{
  "num_hidden_layers": 26,
  "intermediate_size": 1920,
  "norm_place": "pre",
  "rope_theta": 1020.0,
  "qk_norm": false,
  "extras": ["some layers without positions", "some layers without attention", "local attention windows", "shifted keys", "gated attention", "exclusive self-attention", "value embeddings", "hashed n-gram embeddings", "a smear gate", "capped logits"],
  "init": "uniform",
  "init_std_o": 0.0,
  "optimizer": "adamw",
  "beta2": 0.99,
  "decay_fraction": 0.706,
  "batch_tokens": [32768, 65536, 98304],
  "dataset": "wikipedia_en"
}
Each number is 50 + 12 x the weight over its row's rms, rounded and kept within 0 to 99. Layers, rows and columns count from 0. The size before them is the row's rms in percent of the matrix's.

# up: layer 2 MLP up, 1920x384, rms 0.0448, rows 631-655, columns 256-319
# down: layer 2 MLP down (transposed), 1920x384, rms 0.0439, rows 631-654, columns 256-319
up631 095:61 54 47 55 40 39 65 33 31 49 50 64 56 59 50 38 58 47 52 49 37 30 59 33 42 57 41 26 39 37 55 40 73 33 52 40 32 47 35 55 47 33 46 56 54 40 73 45 46 40 41 50 32 50 59 76 55 38 65 46 44 35 45 35
down631 097:55 26 32 43 53 38 62 36 60 70 50 65 55 57 52 57 48 46 47 66 35 68 23 34 50 72 41 52 29 54 48 50 53 56 53 52 35 54 48 56 51 63 41 42 62 51 63 68 57 61 32 42 39 69 51 32 49 50 48 29 41 51 51 35
up632 097:71 62 66 41 50 40 48 77 29 52 56 35 28 62 54 53 66 61 67 50 35 47 47 34 63 45 53 62 45 64 52 69 57 43 67 51 51 85 57 66 76 59 70 55 50 54 54 62 44 59 62 54 38 51 58 28 58 55 43 50 46 55 39 37
down632 102:41 52 80 66 42 59 40 45 48 47 42 32 32 43 66 52 61 59 48 72 68 40 55 29 62 41 49 56 65 58 26 75 49 41 58 48 54 67 54 48 45 76 62 61 47 49 32 36 38 69 37 54 41 42 51 59 59 51 47 45 42 46 79 33
up633 091:32 60 61 53 51 16 51 37 59 49 38 46 56 35 50 35 75 27 39 39 49 68 38 59 37 58 49 46 43 67 51 71 55 59 57 48 40 47 36 48 56 33 64 37 70 49 34 67 55 41 44 32 58 63 41 55 71 36 37 65 45 45 43 60
down633 099:30 61 71 52 42 27 64 26 62 60 35 55 73 38 61 28 57 50 32 51 46 52 58 47 59 34 33 46 42 50 21 55 41 50 38 75 20 54 39 38 34 47 56 33 57 40 42 50 39 51 49 45 60 55 56 52 61 56 58 45 44 33 78 72
up634 103:47 56 47 45 56 31 38 44 66 44 49 46 41 33 35 58 64 64 60 44 61 38 52 22 26 56 63 62 60 66 45 59 57 36 25 56 46 54 37 45 57 53 49 49 23 31 38 45 53 37 45 47 38 37 51 56 52 43 45 50 57 71 27 59
down634 099:56 56 47 47 31 71 45 63 45 33 58 41 51 62 52 56 52 75 60 63 33 35 44 40 44 37 48 47 63 50 37 59 84 67 36 58 67 73 45 55 77 71 52 62 48 50 51 46 45 34 45 32 38 52 45 50 42 33 45 34 62 57 55 45
up635 099:68 61 62 48 60 37 55 78 50 52 61 50 38 50 53 55 69 43 54 51 54 68 38 38 65 38 43 59 52 55 52 75 44 51 70 49 58 33 53 65 52 51 66 50 48 58 43 43 58 46 63 54 48 58 71 35 44 55 64 73 41 57 45 36
down635 100:52 15 38 53 53 57 65 58 43 55 72 61 57 48 37 71 42 78 65 38 51 59 39 52 49 54 55 33 51 59 51 72 65 38 36 38 59 58 40 54 54 41 48 43 62 56 62 40 52 50 46 70 48 55 49 52 42 47 60 53 56 39 33 55
up636 096:69 74 64 61 61 52 26 69 21 42 30 37 42 62 66 43 36 40 58 58 59 38 46 33 22 21 43 45 55 63 63 51 50 57 50 65 59 66 43 33 57 40 45 45 34 42 58 34 48 51 23 34 43 64 46 54 56 11 43 54 63 19 34 38
down636 094:59 50 53 51 69 46 37 45 21 48 68 39 45 55 46 53 42 33 62 53 43 41 61 40 33 40 36 40 65 34 62 45 42 57 33 64 51 47 35 36 51 32 59 55 43 38 33 52 52 42 55 43 57 56 84 57 42 21 34 64 49 34 69 54
up637 036:45 53 64 36 63 46 52 46 42 42 48 61 44 43 44 45 45 65 85 44 47 67 34 56 61 48 59 51 41 41 59 51 49 35 48 59 61 41 61 36 73 37 66 38 51 52 66 46 60 51 45 63 35 59 45 64 53 36 55 35 54 38 34 49
down637 029:34 38 37 54 54 57 43 60 53 61 53 50 57 54 41 52 43 52 68 47 37 60 27 56 32 35 49 63 57 79 58 58 48 66 52 60 59 53 39 43 55 52 59 59 63 49 41 27 59 52 54 49 41 45 72 53 43 73 44 57 54 49 37 56
up638 113:56 45 58 75 41 47 63 49 38 44 63 63 53 37 61 64 56 36 61 40 38 50 38 37 66 60 57 51 69 69 63 69 42 34 63 76 61 53 45 43 41 37 50 47 44 37 38 32 61 41 18 56 33 54 44 44 43 61 70 43 43 45 34 63
down638 111:60 48 58 50 45 48 52 37 70 48 42 60 30 61 35 51 61 58 59 47 52 65 60 41 53 78 54 23 43 60 45 49 26 53 42 65 46 61 48 41 55 49 30 57 50 63 45 74 44 65 56 56 66 60 63 43 52 37 47 69 44 36 53 67
up639 104:53 46 69 50 46 50 34 56 31 53 40 45 53 52 39 74 62 62 74 41 47 47 38 54 51 55 59 70 53 63 44 49 46 34 56 47 44 57 55 52 62 43 41 63 52 39 46 44 61 59 44 44 38 54 43 42 50 55 67 41 34 35 63 67
down639 104:31 55 54 52 31 79 20 59 44 64 52 50 37 56 65 42 58 69 42 56 45 52 47 62 57 54 54 53 37 51 43 35 36 61 60 59 58 49 40 47 53 35 48 75 58 40 83 58 47 62 47 50 45 47 68 49 65 55 52 56 44 63 64 51
up640 090:48 65 47 48 43 63 63 46 47 52 35 56 43 55 66 33 41 73 39 44 71 36 62 27 60 22 42 36 47 38 67 51 56 49 57 77 66 47 74 45 62 48 48 57 46 60 26 49 47 51 52 42 59 51 48 43 47 63 35 40 54 43 31 31
down640 086:38 42 20 35 43 46 59 45 43 56 61 42 36 56 76 44 49 26 57 54 66 45 54 62 46 47 50 71 68 41 58 47 52 73 50 64 33 50 50 50 47 41 58 43 32 79 36 44 46 32 51 40 13 74 47 51 42 39 75 47 37 45 64 66
up641 101:46 35 26 63 49 44 55 33 43 52 36 55 66 54 46 42 55 51 43 28 53 29 35 25 47 54 48 51 38 75 33 35 32 69 34 67 35 46 48 50 64 47 40 44 33 56 52 30 50 66 64 61 37 67 47 41 38 40 57 42 34 37 38 59
down641 101:59 30 44 47 31 47 36 51 30 60 56 58 56 55 70 74 45 47 44 58 35 49 59 40 31 80 46 37 42 68 49 55 50 31 45 43 41 51 33 47 37 82 37 47 76 61 56 53 43 43 33 50 56 51 50 66 52 46 60 69 45 45 56 44
up642 105:53 43 66 38 51 63 37 69 52 54 39 72 48 25 64 69 71 48 57 48 59 55 53 40 60 51 34 43 42 55 39 43 81 56 57 54 76 37 62 51 47 48 59 48 36 79 48 24 38 63 53 25 37 83 13 32 56 67 49 23 53 60 46 45
down642 103:29 45 57 54 59 44 63 54 68 63 36 65 58 51 55 49 61 44 50 57 73 39 52 53 48 43 44 62 44 55 48 43 41 50 56 81 51 36 41 26 77 51 60 49 60 61 53 53 38 54 46 39 50 76 35 43 46 66 53 57 45 25 46 50
up643 098:42 50 55 22 62 44 69 53 69 34 57 69 50 42 53 63 63 42 47 39 47 54 57 45 40 36 42 49 40 66 44 45 50 47 71 37 34 45 56 49 55 25 38 69 49 50 35 53 60 56 55 53 55 43 56 45 51 63 42 47 55 42 54 32
down643 101:53 50 48 43 64 47 56 41 55 56 32 60 54 45 32 41 39 49 46 39 45 46 63 47 63 48 20 44 45 73 49 43 28 39 60 43 32 60 34 46 29 34 58 67 56 59 41 69 64 43 54 62 39 46 49 49 39 56 52 48 34 43 63 39
up644 092:63 61 58 62 40 58 42 43 49 41 46 40 46 59 53 46 46 41 56 50 61 25 59 44 41 54 43 69 74 64 49 50 29 37 57 42 47 67 55 62 59 46 48 38 39 50 50 60 45 48 74 48 40 54 61 83 33 69 48 47 42 54 49 34
down644 092:43 62 61 51 52 57 34 61 48 44 48 59 43 59 65 55 65 51 40 55 64 38 47 43 80 69 37 46 61 47 49 51 33 38 58 45 29 30 58 54 68 38 40 63 30 52 44 60 32 51 58 55 50 73 49 41 40 74 45 53 26 44 32 40
up645 095:31 52 61 55 62 37 36 54 34 44 49 32 66 74 47 56 56 62 50 42 51 58 48 50 44 64 68 42 47 40 49 58 47 66 45 48 49 55 42 55 46 59 52 56 51 60 42 39 60 77 56 47 40 42 46 47 53 70 35 26 66 49 55 34
down645 096:53 45 40 41 55 46 39 51 50 38 52 50 44 52 65 52 51 48 56 52 33 62 54 59 75 40 59 61 55 47 57 35 43 64 49 45 58 48 66 52 42 48 71 49 59 40 37 56 38 58 31 60 73 55 62 73 57 42 44 58 44 52 49 45
up646 099:53 49 53 53 54 48 57 48 49 36 57 48 52 73 45 43 51 43 58 41 50 44 52 35 62 49 48 27 42 48 58 38 56 59 60 52 43 30 84 33 53 41 52 55 50 55 61 44 49 43 51 43 63 46 61 48 44 65 63 42 62 46 34 24
down646 095:60 46 23 48 55 38 67 51 40 61 56 46 56 23 57 39 42 40 41 65 38 31 59 47 56 55 42 69 49 50 52 60 43 59 60 49 69 50 32 64 64 58 52 34 57 74 44 31 41 45 54 59 58 52 20 41 48 42 55 50 55 40 32 53
up647 097:63 60 30 49 58 50 46 51 40 58 57 57 69 48 55 51 42 60 43 54 46 28 44 54 46 52 50 57 21 52 64 63 40 94 18 61 50 56 50 59 54 52 58 45 52 60 40 56 46 38 65 59 33 38 24 22 71 45 62 39 77 62 38 50
down647 101:53 47 54 41 38 53 53 34 52 57 59 38 59 26 47 54 45 57 77 50 61 49 42 50 73 66 46 59 45 34 41 59 40 43 48 31 38 74 64 33 56 47 40 56 57 46 66 55 35 36 35 44 48 52 47 20 78 32 64 73 69 60 53 65
up648 110:62 36 74 44 64 35 60 48 52 45 65 52 70 64 55 57 53 42 57 34 50 70 53 20 62 40 57 64 38 35 47 53 61 59 53 44 62 64 45 53 73 53 75 56 47 41 60 56 39 44 60 65 63 32 51 42 48 34 47 34 46 47 41 28
down648 106:34 45 67 42 41 39 58 61 35 40 55 50 55 66 53 32 44 42 53 62 33 53 48 51 49 35 42 61 50 25 59 58 51 59 44 42 40 55 43 51 57 70 64 87 42 60 46 57 47 45 65 60 51 43 39 59 48 55 37 32 30 56 48 57
up649 096:42 39 49 39 45 32 36 61 51 59 63 56 67 57 67 69 56 50 28 53 53 58 51 30 51 41 30 39 45 49 47 66 49 64 49 34 54 46 44 62 55 41 76 39 44 32 58 59 61 27 71 63 51 73 33 48 58 49 26 44 43 38 46 31
down649 097:43 33 72 58 34 49 49 55 35 44 26 44 46 65 42 35 58 70 26 44 57 62 54 56 59 32 55 44 29 44 64 71 61 40 56 46 62 49 43 58 32 51 72 55 25 38 60 53 43 37 40 49 42 34 46 48 70 39 67 30 45 39 40 69
up650 095:44 74 43 48 45 46 54 46 60 42 59 56 44 42 54 26 75 71 55 51 54 66 46 47 69 35 55 64 44 47 50 49 41 69 41 66 56 34 59 72 47 29 40 44 24 52 51 60 48 66 48 26 46 65 50 41 68 50 59 59 36 36 51 48
down650 091:47 57 67 42 35 57 45 62 73 42 39 59 42 61 38 49 51 44 53 49 56 34 49 67 31 35 36 39 28 48 54 45 66 53 37 31 42 41 25 46 27 46 59 65 49 69 28 38 52 48 63 47 65 56 56 56 51 45 41 31 61 42 53 76
up651 095:43 57 65 51 46 59 44 44 63 43 56 62 56 69 42 76 23 57 40 45 43 54 34 63 61 54 53 57 33 65 48 45 61 53 43 48 33 37 57 63 62 47 60 59 43 62 40 49 65 41 45 42 41 64 43 41 55 39 39 57 62 58 52 46
down651 099:32 58 68 47 49 44 51 52 66 66 57 82 28 56 56 59 56 42 49 34 41 41 48 53 61 47 55 34 43 52 44 54 73 51 41 71 45 32 50 54 62 46 50 40 70 49 27 61 76 55 38 64 46 59 56 51 58 56 40 47 49 52 57 41
up652 120:54 33 66 41 53 39 55 47 64 54 67 52 46 75 52 47 64 63 50 36 43 61 52 58 51 36 47 51 19 41 41 56 46 55 36 32 52 53 49 70 59 48 73 66 49 42 36 47 40 69 42 47 51 70 59 68 54 46 73 52 61 70 42 50
down652 115:54 60 53 27 69 31 38 38 38 46 54 40 67 40 51 38 56 74 56 46 52 29 50 44 31 35 59 55 64 63 46 69 54 52 31 52 41 46 50 56 55 48 42 39 48 32 46 41 39 47 45 52 47 44 50 65 72 58 71 39 57 27 66 51
up653 091:52 57 55 55 41 30 50 49 37 55 45 69 53 59 38 59 24 43 34 50 39 54 52 60 20 52 45 61 45 34 44 58 35 49 50 52 45 43 53 65 46 53 66 54 63 54 34 56 53 33 44 64 52 59 46 59 50 79 44 42 55 66 36 52
down653 093:61 30 49 58 24 56 29 38 40 39 52 58 53 73 33 52 48 61 52 52 68 55 30 63 37 56 51 54 53 40 29 33 34 31 50 55 53 40 56 45 33 27 68 36 50 66 50 57 55 61 11 42 39 65 31 41 60 35 74 40 53 59 60 56
up654 097:43 46 40 43 76 52 63 51 51 51 62 62 49 59 62 23 46 62 48 23 44 58 51 41 72 37 45 63 51 40 43 45 37 69 56 37 67 62 34 61 46 46 36 42 34 33 40 71 59 65 33 33 54 55 32 57 70 40 47 45 47 46 41 52
down654 102:28 38 41 43 69 38 49 37 49 38 33 36 59 27 28 29 25 55 57 36 59 35 42 61 61 38 49 61 52 35 43 49 37 63 76 52 60 64 13 48 52 66 48 48 39 40 58 67 25 55 39 46 62 47 52 70 69 29 49 66 51 47 41 75
up655 070:35 54 51 22 37 45 70 62 30 35 69 45 31 67 72 47 50 59 90 47 53 46 61 47 62 56 54 59 59 61 47 53 51 63 50 56 48 53 58 65 69 13 57 32 54 47 34 59 49 60 36 39 47 78 49 49 46 58 74 42 62 54 37 50